Weights of a small GPT-style language model, trained from scratch on English Wikipedia: no biases in attention or MLP.
Each number is 128 + 24 x the weight over its row's rms, rounded and kept within 0 to 255. Layers, rows and columns count from 0. The size above them is the row's rms in percent of the matrix's.

# layer 3 attention query, 192x192, rms 0.0808, rows 127, columns 96-191
size [101]
[[123 121 100  70 119 106 104 104 160 146 118 134 139 158  79 117 131 160 127 136 137  98 163 102 129 148 143 124 156  97  93  93 175 116 140 110 126 105 121 125 121 133 105 138 119 124 153 139 131 101 168 147 174 135 130 160 135 167 118 128 102  93  97 185 125 120 116  99 138 106 140 150 146 137 127 159 126 146  90 136 105 152 156 125 150 100  83 135 145 110 121 101  65 132 150 135]]
# layer 3 attention key, 192x192, rms 0.084, rows 127, columns 96-191
size [ 90]
[[143 121 124  95 100 116 163 142 150 159 121 167 151  95 121 122 154 173 156 189 111 113 147 135 103 162 143 109 146 114 159 151 128 136 120 101 136 172 124 117 105  91 154 136  85 116  96 108 106 119 106  74 128 117 126 141 118 112 142 123 103 149 144 119  93 129 176 144 143 130  77 153 110 136 121 109 174 190 154 111 103 129 107 131  96 139 133 147 145 152 106  93 139  98 123 127]]
# layer 3 attention value, 192x192, rms 0.0665, rows 64-69, columns 96-191
size [100 102  96  95  96  94]
[[117 112  94 122 155 102  98 169  94 121 133 118 147  96 111 120 121 106 119 137 173 154 152 118 132 144 138 102  90 102 189 144 144 146 151 127 133 141 130 105 145 117 164  79 154 131 123 112 129  69 148 136 140 112 103 170 134 126 152 107 155 150 130 156 172 115 156 130  92 102 146 153 173 102 116 116 106 140 132 125 151 125  83 158 119 177 139 145  77 128 126  99 105  87 108  81]
 [114 142 108 121 104  83 160 107 128 147 110 170 123 164 129 114 136 121 129 158 114 142 130 123 111 134 121 146 119 131 116 112 143 122 152 164 149  75 115  98 132 101 121 112 119 131 136 177 118 161 142 129 175 158  91  83 106 141 108 133 118 128 113 146 120 166 154 163 151 100 119 111 123 145 147  98 103 151  72 123 138  82 102 161 111 142 142 167 131 141 165 117 125 168 143 104]
 [131 153 141 145 137 145 138  93 104 127 141 135 154 143 182 116 111 101 130 134  98 117 131 114 185 101 116 150 131 101 109 107 142 113 120 141 125 151 135  89 144 158 113 117 102 113 130  79 151 143 160 183 109 135  93 138 109 141 150 114 173 171 106 107 124 165 134 175 107 129 121 116 101 154  54 164 174 114 117  87  99 100 104 114 173 123 101 123 135 185  97  85 110 114 138 145]
 [134 133 164  75 129 115 113 134 132 106 149 144 117 121 125 141 140 135 105 102 116 106 157 123 146 168 103 150 126 129 173 115 155 154 163 160 119 107 151  86  99 111 126 153 108 143 154 118  82 148 121 105 129  94 141 160 161 171 168 112 174  95 150 113 127 109 185 107 160 108 126 139 153 119 115  97 153 142 113 107 123 101 126 136 108 145 140 155 167 119 150 125 132 101 151 115]
 [ 98 138 145 116 101 108  64 120 133  95 108 128 152 142 119 104 104 124 136  91  89 128 165  97 136 100 156 156 109 135 158  93 123 158 143 138  91 168 142 144 147 142 120 129  99 120 170 112 119 165 120 124  91 111 148 132 157 113 175 136 127  97 137 125 117 103 133 149  93 114 101  96 104 150  90 102 107 123 113 139 107 112 169 149 150 102 146  90 152 100 132 104 113 109 154 109]
 [127 132 105 113 121 109 171 120 138 137 129 116  85 167 131 161 134 123 151 168 144 115 123 173 164 144 166 110 139 114 133 127  92 106 107 131 134 101 147 110 102 114 151  83 104 145 116 156 133 131 118  89 132 111 131 140 133 145 132  88 179 140 149 123 166  75 159 180 122 108 135 100 131 135 119 146 136 110 112  98 122  88  66 157 176 153 177 133 123 105 161 101  96 117 138 113]]
# layer 3 attention output (transposed), 192x192, rms 0.24, rows 64-69, columns 96-191
size [ 96  96  92  88  89  88]
[[151 128 126 117 148 163 117 107 123 132 152 131 101 140 146 147 144 124 148 146 118 133 161 129 111 104  89 124 132  94 118 106  82 151 156 163 125 114 135 169 146 142 117 142 135 109  81 142 119 163 144 118 109 120 125  96 141 118  87 185  93 124 163 125  97 149 123 120 150 167 135 144  70 155 125 154 167 100 116 148 140 118 155 136 163 120 134 111 169 109 103 132 116 150 148 154]
 [161 108 121 130 153 126  75 142 155 135 121 131 139 144 136 145 115 157 149  72  90 150 134 114 113 111 130 169 126 132 129 167 107 143  77 116 140 128 143 136 109 111 105 161 170 116  97  93 119 110  97 103 105 117 142 163  98 163 161 104 144 146 128 126 133 137 111 109 110 152 143  80 131 134  98 163 144 115 170 130 156 136 130 121 153  97  95 109 115 103 113 120 145 126 127 156]
 [153 102  89 130  99 132  92 144 146 121 106 133 110  93 102 112 166 123 149 151 134 163 106 161 114 102 117 117  94 157 132 128 127 130  99 116 140 119 107 148 114  85 124 131  91 160 117 130 102 135 125 114 175 161 126 133 131  78 141 139 102  91 158 119 151 104 110 111 124 138 129 105 143 120 171 105  94 108 152 158 104  99 139 120 126 141 154 115 123 119 140 133 142 128 162 155]
 [123 144 106 152 122 149 153 155 109 115 109 130 138 132 143  91 115 134 138 133 120 116 164 112  96  79 108  80 118 162 103  94 101 116 102 117  82 132 103 140 153 144 162  94 130 108 113 172 164  76 148 159 132 152 126 120 119 138 128 115 119 140 154 152 139 147 100 131 113  97  95 148 139 108 110 191 111 112 123 124  92 178 121 128 137 133 124 107 115 138  98 100 166 107 139  95]
 [131 145 130 118 133 166 191 118 148 137 131 121 125 134 112  87 137 121 109 193 126 106 118 125 113 128  79  90 175 113  86 108 154  77  97 105 118 124 162 111 134 120 152 109  87 137 110 162 155 136 133 132 134 172  94 127 115 130 159 142 113 149 110 154 141 165  88 130 148 123  97 149 134 101 147 145 134 110 158 128 124 165 134 159 154 133 102 134 110 146 177 149 167 138  89 150]
 [153 130 170 166 142 112 163 129 150  86 105 123 141 122  92 108 109 134 146 134 101  94 127  81 129  71 105 136 127 157 132 140 145 165 137 156 150 107 145 161 134 109 134 129 121 135 139 149 129 132 123 133 116 162 133  93 120 149 147 151  58 125 117 114 121 160  78  77 151 163 163 128 125 140 115 121 142 124 112 190 104 145 175 102  68 133 147 120 134 128 123  95 153 177 112 152]]